Weights of a small transformer language model: an embedding shortcut.
Each number is 50 + 15 x the weight over its row's rms, rounded and kept within 0 to 99. Layers, rows and columns count from 0. The size before them is the row's rms in percent of the matrix's.

# layer 2 attention key, 128x128, rms 0.132, rows 95, columns 0-127
092:46 62 41 24 72 32 79 41 58 39 46 47 53 43 45 56 50 56 66 81 49 40 42 69 69 53 50 33 55 54 60 41 81 62 46 47 52 63 38 54 72 55 55 34 65 61 61 49 70 53 52 57 51 41 58 40 59 23 59 43 64 55 43 65 47 36 62 57 32 53 26 46 48 31 59 56 43 24 41 43 22 76 45 59 65 21 38 99 15 33 76 25 36 39 30 57 57 35 41 50 73 26 62 60 43 50 78 51 44 77 40 53 60 41 45 32 38 69 46 26 29 42 41 25 71 47 43 69
# layer 2 attention value, 128x128, rms 0.119, rows 64-90, columns 0-127
084:43 41 52 36 53 52 45 70 37 40 52 36 36 72 47 47 58 74 32 50 61 46 27 41 44 48 61 55 51 52 62 55 36 39 01 58 39 42 47 42 53 28 38 48 64 51 40 46 58 23 45 78 49 40 49 54 45 59 64 48 63 65 53 46 30 58 54 55 48 65 33 22 11 70 75 24 47 62 65 42 55 29 48 63 23 36 41 52 48 24 58 57 28 75 49 43 47 84 51 60 33 41 42 51 34 28 39 35 44 33 45 76 14 28 42 73 58 44 28 84 51 49 64 55 51 41 82 39
092:47 46 45 46 33 44 56 38 53 21 36 32 50 66 59 56 48 77 48 52 64 56 24 45 45 57 59 36 58 42 52 56 34 50 39 08 33 72 29 27 49 20 55 35 66 20 51 59 43 48 50 55 54 27 45 56 54 53 61 44 61 68 30 36 61 39 22 63 39 58 38 00 39 66 61 43 44 60 62 46 60 54 16 68 49 55 62 54 56 38 57 61 49 44 54 15 66 37 79 23 41 53 45 53 52 64 49 36 75 14 68 47 39 56 46 55 53 51 64 39 57 42 38 65 52 55 56 48
076:57 38 51 07 62 50 27 27 84 59 46 98 73 46 34 37 51 36 39 46 21 53 67 48 68 65 38 71 46 48 46 22 58 59 49 72 53 63 37 39 50 50 77 71 52 44 76 27 53 27 65 35 44 55 39 58 48 39 73 50 48 45 30 42 58 64 37 21 63 60 50 44 61 55 46 63 44 49 32 44 51 64 54 64 29 57 55 18 58 45 49 55 15 55 87 43 39 49 60 42 25 39 36 64 47 36 63 54 44 32 54 51 55 63 64 35 66 54 27 42 48 36 52 31 51 64 58 65
130:56 32 49 49 43 42 52 56 35 40 52 20 38 71 84 45 47 33 53 77 65 58 74 31 50 48 63 59 51 50 22 64 75 44 32 41 48 59 58 57 46 46 51 58 38 37 38 34 20 42 44 45 78 54 27 66 37 72 57 45 63 46 42 61 50 25 83 73 26 47 65 38 30 58 68 47 45 45 41 23 55 16 43 65 30 82 52 54 75 55 75 43 49 16 64 54 50 34 36 56 35 36 42 22 28 45 44 45 37 64 27 47 33 41 53 35 85 59 62 54 49 58 42 61 52 54 58 50
094:45 32 48 62 46 36 49 83 51 39 41 65 46 39 49 55 63 37 26 41 41 32 72 63 59 31 46 71 45 37 49 60 44 73 59 68 44 38 57 50 40 21 87 39 67 99 46 61 62 50 48 49 58 51 68 54 36 61 47 50 38 38 33 40 63 41 56 57 54 52 52 41 17 49 53 51 42 60 60 40 51 55 51 53 39 44 54 54 47 41 48 85 48 53 81 39 40 63 21 84 49 57 54 65 35 40 77 55 72 95 42 43 39 78 17 62 48 53 42 11 43 59 49 59 32 52 39 47
085:36 49 52 69 51 51 69 33 54 46 64 79 74 40 56 44 83 80 38 42 89 41 44 31 32 22 70 33 53 67 37 69 56 45 49 36 55 33 56 44 55 51 48 64 45 70 26 61 36 79 54 68 45 75 10 69 46 49 48 54 47 48 60 44 27 72 52 64 57 51 53 61 52 45 41 59 53 48 64 62 60 63 40 52 34 44 51 68 46 18 11 34 42 59 63 24 52 30 65 40 51 43 50 71 62 40 69 61 57 38 52 65 54 52 32 47 54 55 87 33 36 53 39 40 31 71 28 46
082:51 60 57 58 66 43 58 70 47 44 38 50 36 36 33 60 84 53 60 58 32 49 49 34 66 50 38 52 53 69 56 46 68 56 34 62 43 52 62 56 41 42 70 35 91 45 46 48 58 73 65 33 52 65 82 43 34 39 37 59 55 47 76 37 39 14 24 37 61 58 54 46 66 44 52 48 77 52 71 54 49 62 48 48 24 39 60 41 28 32 45 57 82 44 27 65 60 52 88 51 72 65 50 72 78 65 33 59 44 73 44 26 74 48 26 33 44 29 43 75 48 45 44 41 76 41 40 52
086:61 29 53 42 74 49 33 75 45 58 53 49 44 44 73 45 56 56 53 71 27 31 46 88 24 55 54 23 43 67 24 59 81 58 61 46 45 76 43 34 05 47 38 55 42 45 26 73 32 37 44 50 48 63 44 67 42 61 41 50 45 62 48 43 48 56 48 52 63 47 82 37 50 22 71 19 47 47 52 38 57 34 61 32 37 55 39 52 46 71 45 53 46 20 71 11 25 68 64 60 57 50 45 34 65 42 50 57 44 65 50 72 17 54 36 32 68 44 54 51 44 51 66 46 57 40 50 37
100:35 38 44 45 59 46 42 58 48 66 56 61 47 64 48 48 62 39 60 62 38 29 54 62 61 80 18 42 49 28 44 32 51 47 63 70 59 77 68 51 69 62 56 37 61 73 56 47 28 35 44 11 42 51 48 51 70 41 45 52 89 58 53 42 63 61 65 49 54 46 45 80 29 58 59 58 73 53 36 12 56 27 30 27 80 33 53 20 37 41 60 24 85 52 43 67 45 42 46 57 55 58 51 42 59 52 38 49 39 47 33 28 50 45 18 22 38 63 46 73 55 46 66 29 42 45 54 34
087:56 67 55 35 66 63 43 61 47 51 57 47 50 68 65 54 35 43 68 07 42 62 70 52 62 54 24 54 60 31 36 48 45 42 50 54 34 56 38 65 40 72 28 34 28 52 87 26 65 61 44 40 54 40 50 22 47 25 60 46 67 63 60 44 41 65 58 59 40 53 35 40 12 39 43 45 57 53 48 72 75 54 58 47 82 62 52 67 58 42 66 43 42 34 36 72 59 54 92 57 26 49 37 69 38 57 22 46 74 37 41 18 64 42 61 51 66 65 47 52 68 53 73 44 38 57 29 36
096:46 61 47 45 53 55 39 44 30 49 44 40 49 26 71 58 59 23 79 50 65 12 65 49 50 36 50 39 50 44 65 60 62 54 57 07 65 57 53 51 57 43 43 55 43 66 65 43 71 86 20 61 65 71 54 39 39 64 52 45 46 29 45 51 35 35 55 71 48 45 83 92 58 54 62 47 66 41 40 48 44 44 38 47 75 53 50 43 42 46 51 19 46 23 30 46 69 15 59 64 63 71 56 65 54 34 54 51 61 60 34 26 58 30 31 28 45 65 33 64 55 54 33 38 18 51 53 54
090:43 60 53 49 48 48 49 56 46 70 75 72 48 33 41 43 58 44 36 64 61 50 59 42 82 61 35 45 46 40 52 37 51 38 83 39 46 60 42 58 73 52 55 34 56 99 52 41 62 54 23 59 39 34 35 45 60 63 69 53 51 47 68 42 82 51 74 36 46 40 44 54 25 41 61 38 44 69 17 64 89 41 55 40 54 42 54 66 44 41 71 65 47 75 47 88 25 44 33 55 29 50 50 53 29 60 27 48 34 60 51 10 63 64 49 39 41 75 70 63 46 52 49 61 67 57 51 34
106:51 32 44 58 56 55 56 49 50 50 66 45 31 43 39 48 47 43 52 52 44 21 63 82 34 61 34 67 44 71 21 55 51 55 23 48 70 63 62 73 70 44 87 53 68 57 44 49 52 41 53 45 71 76 62 74 85 37 50 57 52 35 37 34 58 83 46 53 41 59 54 46 36 60 51 64 66 25 61 20 28 45 59 36 16 26 42 71 27 61 45 46 63 59 21 65 58 81 46 19 60 64 54 50 56 37 40 48 38 23 79 55 39 49 35 54 46 48 45 54 61 49 32 50 34 42 67 64
074:53 21 52 56 37 39 44 48 45 44 56 74 49 36 62 54 44 43 51 38 66 55 50 45 47 55 44 43 43 26 65 20 34 37 48 54 45 63 47 53 66 48 21 97 35 46 48 51 62 45 40 68 53 77 38 38 49 77 52 53 78 73 72 39 74 30 42 53 37 54 43 53 41 54 70 39 56 99 48 57 68 43 63 40 67 56 40 35 42 33 64 63 29 33 55 56 38 68 74 64 60 20 35 52 44 54 62 53 57 57 33 58 47 76 42 28 46 38 61 35 28 63 07 60 50 49 69 48
077:53 36 42 28 53 51 44 43 32 51 50 52 47 45 62 54 56 42 55 34 39 56 57 28 69 71 26 47 52 44 52 55 27 57 32 53 53 71 65 32 78 59 68 67 47 45 60 31 52 39 26 13 57 26 41 40 52 30 43 52 57 31 64 51 23 39 28 60 50 47 58 64 21 59 45 75 76 31 40 28 56 55 59 57 56 50 32 57 59 80 51 12 32 53 77 53 62 62 26 11 47 33 49 52 39 49 45 51 59 53 77 41 75 54 22 60 26 53 49 25 47 70 35 46 49 66 72 64
092:57 48 49 39 61 53 44 38 56 32 36 45 49 35 55 56 37 49 55 39 26 42 84 41 50 31 49 58 46 63 48 65 49 81 72 05 62 47 62 68 26 80 59 47 44 52 65 44 52 51 71 15 41 48 55 70 64 50 49 61 65 42 65 53 46 71 55 42 63 42 78 17 62 49 56 52 16 22 58 46 36 56 61 55 59 70 41 44 52 43 38 47 61 31 70 42 44 56 23 34 73 33 47 44 44 49 24 42 65 41 83 56 74 63 46 44 32 36 32 34 18 39 24 67 40 60 58 61
102:41 50 40 68 33 47 31 47 43 42 66 32 42 86 44 52 30 73 41 51 51 66 34 55 21 31 50 48 54 39 77 84 53 45 05 58 53 47 57 32 46 46 57 48 56 41 57 58 48 57 82 76 53 53 39 76 57 57 53 44 57 53 52 44 59 64 45 60 36 53 50 35 46 38 33 28 50 44 48 54 36 34 45 71 84 44 40 33 50 24 61 64 50 32 43 33 41 56 45 68 47 52 51 45 32 25 56 49 54 56 42 86 29 38 23 53 72 70 53 64 64 45 27 45 98 67 52 31
096:55 34 49 64 67 40 44 45 39 60 35 37 61 65 52 45 46 42 42 52 35 46 85 48 74 58 40 42 45 67 33 56 54 35 59 73 10 49 54 20 36 66 40 31 42 54 20 54 23 41 55 52 76 32 67 54 68 77 36 56 60 51 51 62 54 42 71 55 46 35 46 33 24 51 43 53 57 65 44 48 48 39 67 58 19 56 54 49 57 64 74 30 77 47 48 59 51 36 43 64 42 39 48 45 37 54 58 55 56 84 58 70 62 94 51 65 55 66 83 40 28 77 63 53 22 48 72 63
094:28 80 53 48 58 47 43 53 47 34 34 47 26 55 41 47 69 74 52 30 65 46 49 71 44 59 76 49 53 37 46 57 47 45 41 45 44 38 29 78 51 47 34 23 49 41 43 59 48 39 46 77 60 66 88 24 63 54 29 53 37 28 38 73 81 19 51 37 23 48 24 72 33 58 58 54 53 23 60 56 59 36 62 48 40 28 58 48 46 60 87 41 71 53 54 41 55 71 57 42 34 50 54 64 56 77 50 49 50 58 29 63 75 15 59 73 50 28 35 61 57 48 57 42 42 55 31 55
082:53 09 41 48 49 31 50 42 38 25 47 59 45 63 28 45 74 18 65 56 51 24 44 29 35 51 39 67 42 68 72 25 33 47 37 22 69 66 75 64 32 53 47 50 73 32 71 46 64 40 41 43 48 37 42 64 39 61 41 52 53 40 61 46 56 57 38 51 39 39 91 58 41 34 45 28 39 49 40 53 43 23 40 58 59 23 48 51 56 46 67 43 54 45 75 80 62 45 50 64 58 40 54 30 39 47 16 47 26 51 84 34 54 41 41 12 59 39 39 51 49 50 53 47 74 41 63 55
105:50 44 45 58 47 45 43 55 49 55 63 36 58 79 72 44 52 30 31 50 67 44 63 61 23 74 38 43 57 12 57 42 81 48 44 42 55 65 49 71 87 54 59 58 34 55 65 45 27 80 70 66 76 40 44 57 43 59 39 51 39 39 39 56 36 46 38 95 50 41 45 54 60 38 61 33 43 28 51 64 34 36 33 35 79 59 56 57 62 48 71 38 65 33 44 55 56 52 57 70 60 51 42 49 69 22 47 57 54 08 43 55 38 22 58 23 57 48 65 27 44 45 42 67 32 48 46 22
079:50 51 55 46 50 46 71 36 62 44 44 66 39 43 35 43 35 58 54 57 38 54 62 33 44 56 10 67 47 69 44 46 40 30 04 41 65 58 76 24 66 45 56 64 68 62 49 59 61 29 10 62 41 44 39 32 41 55 46 48 38 30 62 62 56 72 64 50 52 58 58 78 35 60 51 66 39 40 59 00 42 58 42 57 42 65 63 62 33 68 81 64 44 27 67 50 30 66 18 24 45 49 40 28 65 62 55 36 46 47 63 53 32 59 44 52 62 52 40 68 60 68 63 35 32 49 54 49
096:56 60 48 33 50 27 50 43 51 56 10 37 49 55 67 48 45 31 51 66 63 47 60 16 34 10 58 52 62 31 46 57 69 33 50 64 81 50 51 48 45 47 24 51 35 47 67 46 35 41 50 63 64 54 88 65 60 43 28 61 37 26 44 57 49 30 78 69 61 55 85 64 51 62 56 49 50 31 64 27 09 51 36 55 05 70 67 61 59 67 46 61 36 39 56 39 58 54 46 53 36 37 43 33 53 59 66 32 72 39 54 53 32 50 66 47 64 58 64 55 56 57 50 38 48 44 42 27
076:64 42 53 48 53 58 54 52 53 52 39 52 61 19 31 58 67 23 72 74 38 63 37 52 60 48 46 42 62 42 45 58 62 73 48 03 51 41 52 62 74 71 84 56 65 65 63 44 72 85 26 32 54 87 67 35 65 56 60 47 19 50 38 67 41 26 46 45 55 56 62 46 84 58 43 69 68 36 40 43 51 49 49 68 43 44 58 53 51 56 48 63 39 46 51 75 44 57 58 80 40 59 55 69 33 64 37 44 39 42 49 29 57 76 60 31 72 35 28 36 58 59 68 51 45 47 74 31
114:30 62 44 44 53 51 68 48 46 82 43 34 56 51 49 55 68 42 38 68 46 61 19 51 61 56 65 37 49 39 76 45 72 34 17 40 43 36 55 34 62 37 64 39 84 21 45 47 75 58 28 32 87 69 68 54 48 62 57 49 72 40 64 27 43 22 31 48 45 55 58 54 59 62 70 58 94 53 56 40 54 36 62 49 34 34 44 41 26 42 53 53 53 53 27 47 65 60 61 64 64 81 50 33 37 58 51 59 56 61 37 28 70 69 36 24 38 58 36 68 53 45 22 44 52 38 41 61
081:26 33 55 71 65 50 67 44 66 49 52 54 28 61 52 52 30 50 44 27 59 60 62 51 37 58 30 55 51 67 33 36 34 35 33 79 54 32 47 57 45 29 32 62 55 73 54 85 48 47 77 26 59 25 49 48 20 47 29 42 61 46 36 53 81 36 47 37 60 52 24 19 42 40 32 55 54 66 48 51 60 65 63 31 19 56 47 33 56 48 19 39 33 49 57 89 52 50 23 78 48 39 48 64 43 53 74 45 29 33 49 29 35 46 26 74 51 37 56 48 43 48 51 72 46 47 60 42
088:68 44 56 62 53 35 74 27 47 37 61 44 55 50 39 58 51 39 62 59 52 28 67 36 48 35 54 84 49 42 67 35 28 51 48 73 44 49 78 42 87 62 41 44 42 70 59 28 70 38 40 64 44 35 53 45 58 47 28 54 65 51 65 70 34 51 36 51 51 51 58 71 84 58 57 49 42 54 67 53 50 52 62 71 61 37 32 45 21 62 81 57 76 71 29 62 40 68 53 13 63 49 47 38 43 26 53 46 26 66 37 28 54 39 35 41 56 71 27 71 42 77 58 43 26 55 26 67
# layer 2 attention output (transposed), 128x128, rms 0.0992, rows 64-90, columns 0-127
089:51 44 72 82 34 65 57 41 41 83 38 39 72 65 53 45 42 25 63 51 35 58 47 69 42 55 66 66 83 55 64 57 53 69 75 53 32 44 36 59 39 78 43 56 25 49 16 50 35 61 58 23 53 45 60 41 48 29 51 63 61 51 84 76 49 58 34 37 71 53 37 74 82 30 58 59 59 62 61 52 50 50 60 43 65 55 48 56 52 73 58 41 92 35 56 37 54 59 31 66 47 37 40 57 51 36 33 65 39 61 32 68 38 59 40 25 45 37 84 36 59 45 37 60 49 53 32 47
103:60 22 39 71 70 52 78 39 17 55 54 47 42 66 70 63 43 50 43 37 52 53 18 44 56 40 54 36 36 48 43 63 34 38 60 60 80 52 55 72 55 69 29 44 57 79 58 53 63 65 45 52 36 52 73 49 60 54 00 48 49 49 47 09 64 45 52 52 46 44 51 64 47 52 59 41 56 52 61 72 57 39 44 56 38 24 34 67 33 30 56 41 72 53 44 60 24 63 38 59 63 35 58 84 30 49 35 69 48 61 29 73 63 42 48 34 57 41 39 68 65 62 86 61 50 58 49 46
088:64 38 00 71 55 59 74 46 61 52 52 43 36 45 52 51 54 50 46 45 49 69 42 37 44 40 49 67 26 75 53 45 44 57 50 52 47 35 66 71 42 39 71 59 62 69 55 42 31 56 59 40 31 50 42 84 78 46 54 50 39 44 52 49 59 35 73 48 59 14 53 61 62 40 35 67 37 62 60 58 65 57 49 26 43 64 53 60 37 84 40 63 35 82 65 60 38 47 62 17 28 41 60 58 71 53 37 59 34 61 39 77 28 33 68 58 62 25 77 61 42 64 50 50 26 57 38 51
107:53 52 83 55 56 66 53 71 51 44 47 58 33 88 36 40 60 47 70 50 43 51 63 53 23 29 34 40 91 35 21 60 47 58 55 49 50 60 40 48 56 65 71 52 33 51 58 35 52 68 40 52 60 46 40 06 46 55 42 38 34 84 69 36 33 30 30 44 44 66 36 86 61 60 27 72 49 80 39 65 56 51 45 50 53 55 65 56 49 40 57 53 55 38 30 39 45 47 66 61 41 39 46 57 60 71 17 33 49 39 76 24 35 50 29 24 55 39 64 53 39 63 40 45 55 37 41 37
115:26 39 84 60 62 49 51 36 62 46 40 61 75 44 65 55 62 67 39 27 64 55 62 46 49 51 52 55 38 80 39 50 52 62 55 54 26 59 49 63 59 41 74 55 46 68 47 47 65 57 30 65 39 23 64 28 65 32 20 51 49 34 58 55 68 55 28 59 50 36 74 10 64 37 43 55 36 55 34 49 48 41 64 60 59 61 78 59 72 67 57 62 44 23 66 40 42 75 43 71 29 40 44 52 19 25 51 43 58 65 45 67 42 84 53 68 40 31 58 10 50 65 38 53 55 56 42 33
102:69 74 16 65 69 81 45 47 53 19 62 48 21 39 33 53 21 43 60 48 57 41 63 34 33 75 53 52 45 38 52 36 43 26 56 51 43 57 62 63 52 46 53 48 40 62 61 31 51 40 42 70 56 40 59 43 67 34 51 69 49 48 50 76 50 45 64 46 48 84 32 30 36 49 54 56 50 57 61 44 21 53 70 78 54 51 36 39 56 72 66 67 78 42 56 62 67 60 61 62 42 42 62 31 66 55 64 51 81 94 19 42 47 49 70 71 42 55 32 55 38 52 76 48 39 54 55 79
097:30 76 36 45 26 42 50 21 33 49 60 48 62 46 55 80 40 50 49 49 56 44 43 51 80 25 60 54 67 52 49 61 47 44 40 52 30 82 28 27 42 37 61 40 38 62 93 36 29 51 29 56 59 70 56 40 24 30 66 49 58 34 45 52 43 80 49 57 32 51 45 65 62 28 59 41 36 52 37 44 21 68 58 52 42 72 58 48 55 79 44 26 28 58 39 38 82 73 56 54 32 62 21 58 57 40 52 43 61 42 50 46 47 61 58 29 50 60 20 35 21 50 47 58 51 29 48 36
098:44 34 53 49 89 45 78 48 13 61 54 45 43 54 50 67 58 50 58 29 54 50 39 58 59 60 33 46 65 40 73 69 65 44 64 52 50 58 42 39 52 14 43 35 55 41 60 59 49 67 69 39 38 53 49 29 50 31 71 50 67 65 41 66 40 30 39 62 51 65 41 27 51 50 39 64 54 59 48 61 77 65 41 72 40 51 84 21 78 49 55 68 38 45 17 64 46 48 62 35 41 45 35 23 77 64 54 76 59 32 66 35 22 36 54 70 47 59 48 59 42 20 36 40 68 31 67 50
104:34 55 75 45 49 64 55 37 46 59 45 58 60 48 65 40 77 46 55 41 37 66 55 83 71 45 46 55 64 43 23 57 53 65 55 18 29 45 45 67 37 57 09 64 42 24 49 42 35 57 59 49 69 32 69 37 34 42 46 42 10 41 47 29 27 63 48 80 58 60 50 13 47 49 21 50 20 64 60 46 46 54 30 31 54 46 47 81 42 75 44 55 72 46 45 28 46 61 80 38 59 47 47 66 44 63 54 74 54 41 52 51 67 47 49 64 31 49 60 41 46 58 46 17 56 51 31 43
102:27 35 80 55 40 46 59 56 68 40 30 58 47 75 36 50 57 65 51 59 46 43 63 51 52 25 68 79 50 22 30 44 49 45 45 38 72 63 71 59 61 64 57 52 70 56 51 51 41 70 69 57 46 48 39 39 45 60 62 53 53 43 38 62 55 24 29 19 43 43 61 60 50 27 58 83 49 63 53 44 52 85 41 73 48 51 28 57 81 23 45 50 74 63 67 43 54 32 35 39 83 38 84 42 43 14 55 55 46 57 26 50 54 53 61 40 48 39 24 48 66 39 29 58 59 48 76 69
108:74 55 83 87 64 49 49 77 53 49 52 58 29 40 50 56 53 66 61 86 39 63 49 20 36 51 18 65 61 53 28 52 41 46 50 69 30 38 57 56 51 62 82 67 61 40 65 49 64 70 45 46 43 57 60 41 65 42 49 46 48 71 79 32 50 19 38 27 70 56 52 48 46 33 37 55 46 36 57 50 89 42 75 68 72 45 63 45 66 61 47 56 24 43 67 25 52 58 47 53 57 28 29 45 45 73 40 59 54 54 66 37 60 31 52 59 60 37 49 38 64 47 48 26 69 56 26 31
095:40 39 80 49 64 40 37 37 80 35 22 38 26 40 41 62 33 40 48 46 49 52 52 61 34 65 35 59 52 53 65 63 58 65 31 51 39 44 30 45 51 76 47 37 54 23 55 61 46 61 51 24 72 42 39 53 33 20 14 77 59 46 18 42 23 63 45 56 38 53 62 58 55 31 44 53 51 51 72 27 39 31 69 41 19 62 34 56 46 66 37 60 49 48 74 48 54 47 69 44 51 21 76 52 32 54 77 57 47 78 22 29 53 44 36 55 51 62 70 40 69 43 70 50 34 33 55 57
101:38 51 37 14 51 36 32 43 52 40 56 56 41 43 59 38 53 54 29 58 37 35 61 56 57 23 42 53 55 83 84 65 84 47 47 51 16 32 49 44 44 32 31 43 23 26 19 32 51 36 60 87 25 44 24 40 62 42 58 71 33 39 52 49 52 52 46 70 45 46 34 55 41 77 46 54 44 48 34 68 37 51 31 36 74 65 53 49 50 51 42 48 48 65 41 31 72 31 69 71 65 24 58 59 33 76 79 32 55 48 50 51 41 49 57 66 35 37 73 57 42 48 37 33 44 67 49 43
098:43 40 77 90 26 46 55 65 61 46 74 32 63 65 38 30 56 50 45 19 36 52 60 66 45 52 71 54 75 63 64 39 64 43 55 32 54 63 25 12 48 56 33 71 71 32 61 69 38 44 34 38 68 46 38 63 31 54 59 37 32 30 28 20 70 27 43 44 46 36 34 50 63 61 46 53 53 67 71 70 51 66 50 79 45 58 46 43 72 51 47 46 53 25 53 38 50 41 47 37 44 59 53 47 61 60 27 66 51 53 11 51 20 50 50 72 52 66 47 39 52 71 42 37 38 46 46 28
098:68 72 81 50 49 54 55 58 81 64 33 58 66 45 38 50 62 30 43 57 54 31 56 71 33 53 65 53 45 61 24 50 25 70 62 52 33 55 48 43 73 33 45 60 47 56 52 59 47 64 18 72 36 56 58 40 67 64 49 73 11 70 55 39 46 35 54 44 62 51 38 38 72 67 17 38 46 84 51 71 76 24 54 51 43 57 40 51 38 28 61 48 60 59 62 45 37 61 65 81 77 28 56 47 53 17 48 57 50 29 52 69 28 57 63 42 59 38 43 56 69 53 56 41 44 64 70 70
099:34 49 42 37 48 46 46 30 52 50 44 50 52 29 35 45 14 57 26 69 36 68 39 60 53 47 14 68 35 58 37 49 90 53 64 67 51 50 46 33 45 28 41 59 39 86 47 51 77 48 56 67 37 40 18 32 37 50 40 36 23 53 30 60 63 27 41 47 41 45 82 56 60 45 35 40 70 61 55 40 55 45 36 46 45 58 53 48 65 41 50 44 50 50 34 74 57 64 47 47 26 55 34 32 58 65 46 59 75 56 48 51 52 49 35 25 64 65 77 64 64 72 54 00 35 51 70 52
083:39 45 72 87 77 55 70 37 55 69 51 22 69 87 70 29 50 41 59 60 62 64 66 60 26 61 60 52 70 57 41 49 62 27 57 65 40 47 51 71 39 41 33 56 47 57 35 69 64 30 35 74 69 31 61 71 30 56 52 49 81 47 86 77 08 57 34 73 50 60 46 32 37 56 78 44 49 61 47 36 49 39 46 79 35 58 47 67 47 63 45 55 68 35 52 55 43 50 42 48 56 36 35 30 46 40 45 56 51 67 52 23 45 52 41 69 49 58 54 41 62 46 59 74 40 32 47 49
095:49 63 47 62 25 33 67 80 23 63 62 45 49 56 59 32 51 38 73 51 68 32 44 55 39 60 40 24 65 46 36 48 87 55 43 50 69 45 75 35 54 74 55 75 49 49 35 77 75 63 41 64 66 91 28 63 41 55 34 49 40 72 49 54 57 28 64 54 48 49 41 69 41 62 57 41 48 30 57 40 73 54 49 42 55 71 77 43 24 32 53 41 49 51 73 57 16 34 42 34 34 39 66 48 63 46 61 44 58 54 62 31 47 55 40 64 50 30 56 49 76 60 39 37 58 38 11 46
098:64 18 91 18 37 44 11 41 52 50 25 47 77 51 63 54 30 45 34 49 45 52 59 34 66 77 24 44 64 58 56 38 46 51 88 43 35 33 54 51 68 42 50 55 43 81 52 29 68 51 38 18 55 28 32 51 51 29 60 58 64 52 81 63 46 44 46 43 29 48 81 53 45 33 49 48 44 47 65 49 43 61 42 53 72 47 38 67 60 59 37 47 41 27 71 26 64 43 55 57 53 68 53 46 32 47 57 35 64 34 58 54 71 46 31 45 36 62 25 32 46 42 37 49 68 44 41 67
100:29 55 43 44 55 35 37 39 56 20 39 40 17 36 37 57 57 48 28 43 43 67 68 58 32 64 66 77 42 72 50 62 45 58 82 60 23 44 30 62 71 56 68 46 45 54 61 68 48 54 53 61 62 62 47 39 29 54 55 40 33 72 38 53 54 47 61 37 62 43 34 38 59 60 58 46 13 83 65 23 54 52 63 79 32 38 46 45 70 55 65 32 29 64 63 38 53 58 25 34 22 58 30 60 52 38 33 52 77 42 51 47 57 40 64 70 77 73 38 41 72 54 70 38 55 57 36 35
095:50 50 35 75 14 28 47 42 29 61 55 54 55 52 71 42 83 67 68 82 37 48 38 34 32 19 67 59 73 44 42 58 78 37 16 60 56 44 47 76 58 44 46 48 59 65 36 47 44 55 29 51 42 52 42 22 57 39 26 11 53 52 49 46 63 46 58 68 50 73 48 60 43 60 63 52 58 62 37 73 26 47 47 42 45 65 60 42 27 17 59 55 50 39 54 69 37 39 57 36 58 52 22 52 33 55 68 62 29 54 46 31 59 39 79 47 46 28 60 55 57 84 35 43 46 45 47 54
098:45 58 57 44 56 62 58 73 57 30 55 49 55 32 74 74 42 32 54 50 40 67 72 65 63 42 66 45 32 68 49 33 38 63 72 48 63 32 33 45 45 24 14 66 33 47 49 49 49 29 65 64 50 68 35 40 46 64 51 59 56 72 56 35 64 61 22 73 25 55 40 31 67 52 64 27 42 50 39 57 61 37 33 72 63 43 38 67 58 46 30 95 24 64 39 48 49 51 55 55 10 33 34 46 45 37 34 85 44 38 66 55 42 35 68 55 60 45 76 35 27 39 43 46 48 64 54 57
113:30 79 29 46 46 13 47 73 42 47 58 57 33 70 65 51 55 48 59 65 55 38 43 54 29 55 50 54 43 88 37 30 61 29 38 34 31 46 49 75 37 62 59 79 63 25 63 43 62 52 42 66 60 37 51 45 37 45 38 35 43 79 65 71 35 67 40 60 81 56 55 40 67 65 73 95 58 42 41 55 30 79 58 50 51 72 50 64 66 53 38 29 47 33 30 34 57 73 43 25 60 47 33 41 62 23 51 55 47 40 61 44 80 57 43 66 41 46 55 43 53 63 37 44 50 56 35 50
097:37 19 57 25 55 42 44 53 58 44 55 80 28 26 62 49 50 70 40 48 75 51 45 39 62 38 86 37 27 36 73 53 25 42 60 58 59 56 42 47 57 49 69 72 50 37 35 29 70 39 49 22 42 59 56 44 42 65 44 11 39 45 56 26 59 45 42 28 54 20 69 50 78 16 45 45 49 39 39 73 62 60 54 51 47 48 41 65 49 55 49 49 21 41 78 46 34 50 69 36 58 67 48 51 33 36 66 35 40 29 32 48 45 24 67 51 54 62 46 41 45 30 20 78 54 51 52 38
095:90 53 50 57 54 46 52 34 66 43 48 44 40 51 70 48 48 54 69 43 49 11 38 63 42 63 24 57 58 42 65 40 22 49 83 57 47 76 34 38 56 40 50 65 69 24 55 30 58 67 66 76 41 62 62 64 55 63 63 73 44 32 31 33 43 60 45 39 57 73 34 58 43 64 07 17 49 33 72 56 53 64 48 55 44 44 42 46 50 61 48 13 85 29 64 37 33 63 47 54 65 51 47 62 48 33 54 35 38 52 28 31 51 32 52 61 48 56 59 32 65 33 54 67 35 57 36 52
102:69 61 53 43 62 25 50 52 53 64 37 61 48 48 64 18 64 54 34 77 22 57 61 53 22 66 29 40 36 57 39 58 66 62 56 39 42 43 64 61 24 47 56 56 37 47 50 61 20 43 57 58 38 44 70 43 25 53 82 49 51 63 31 47 21 61 46 69 35 60 47 79 37 30 74 44 37 85 47 48 24 40 44 56 53 57 44 47 46 48 63 43 54 55 23 58 52 43 67 74 53 40 61 57 38 54 31 41 60 86 45 63 52 54 61 26 28 67 22 67 58 71 47 55 16 63 32 30
103:46 67 85 56 35 70 44 61 67 41 59 44 56 47 55 56 64 63 72 45 59 39 51 78 36 63 40 51 52 22 64 72 54 33 39 56 60 51 52 63 48 43 67 45 45 30 40 61 71 46 35 44 45 67 73 64 59 52 71 46 29 27 41 55 46 03 50 37 48 46 48 24 23 45 44 78 47 35 39 56 58 67 36 42 77 28 44 40 70 25 49 56 37 22 58 54 52 75 41 66 53 61 63 46 49 83 61 32 38 50 46 13 29 38 60 70 39 30 68 39 56 22 46 47 57 34 65 51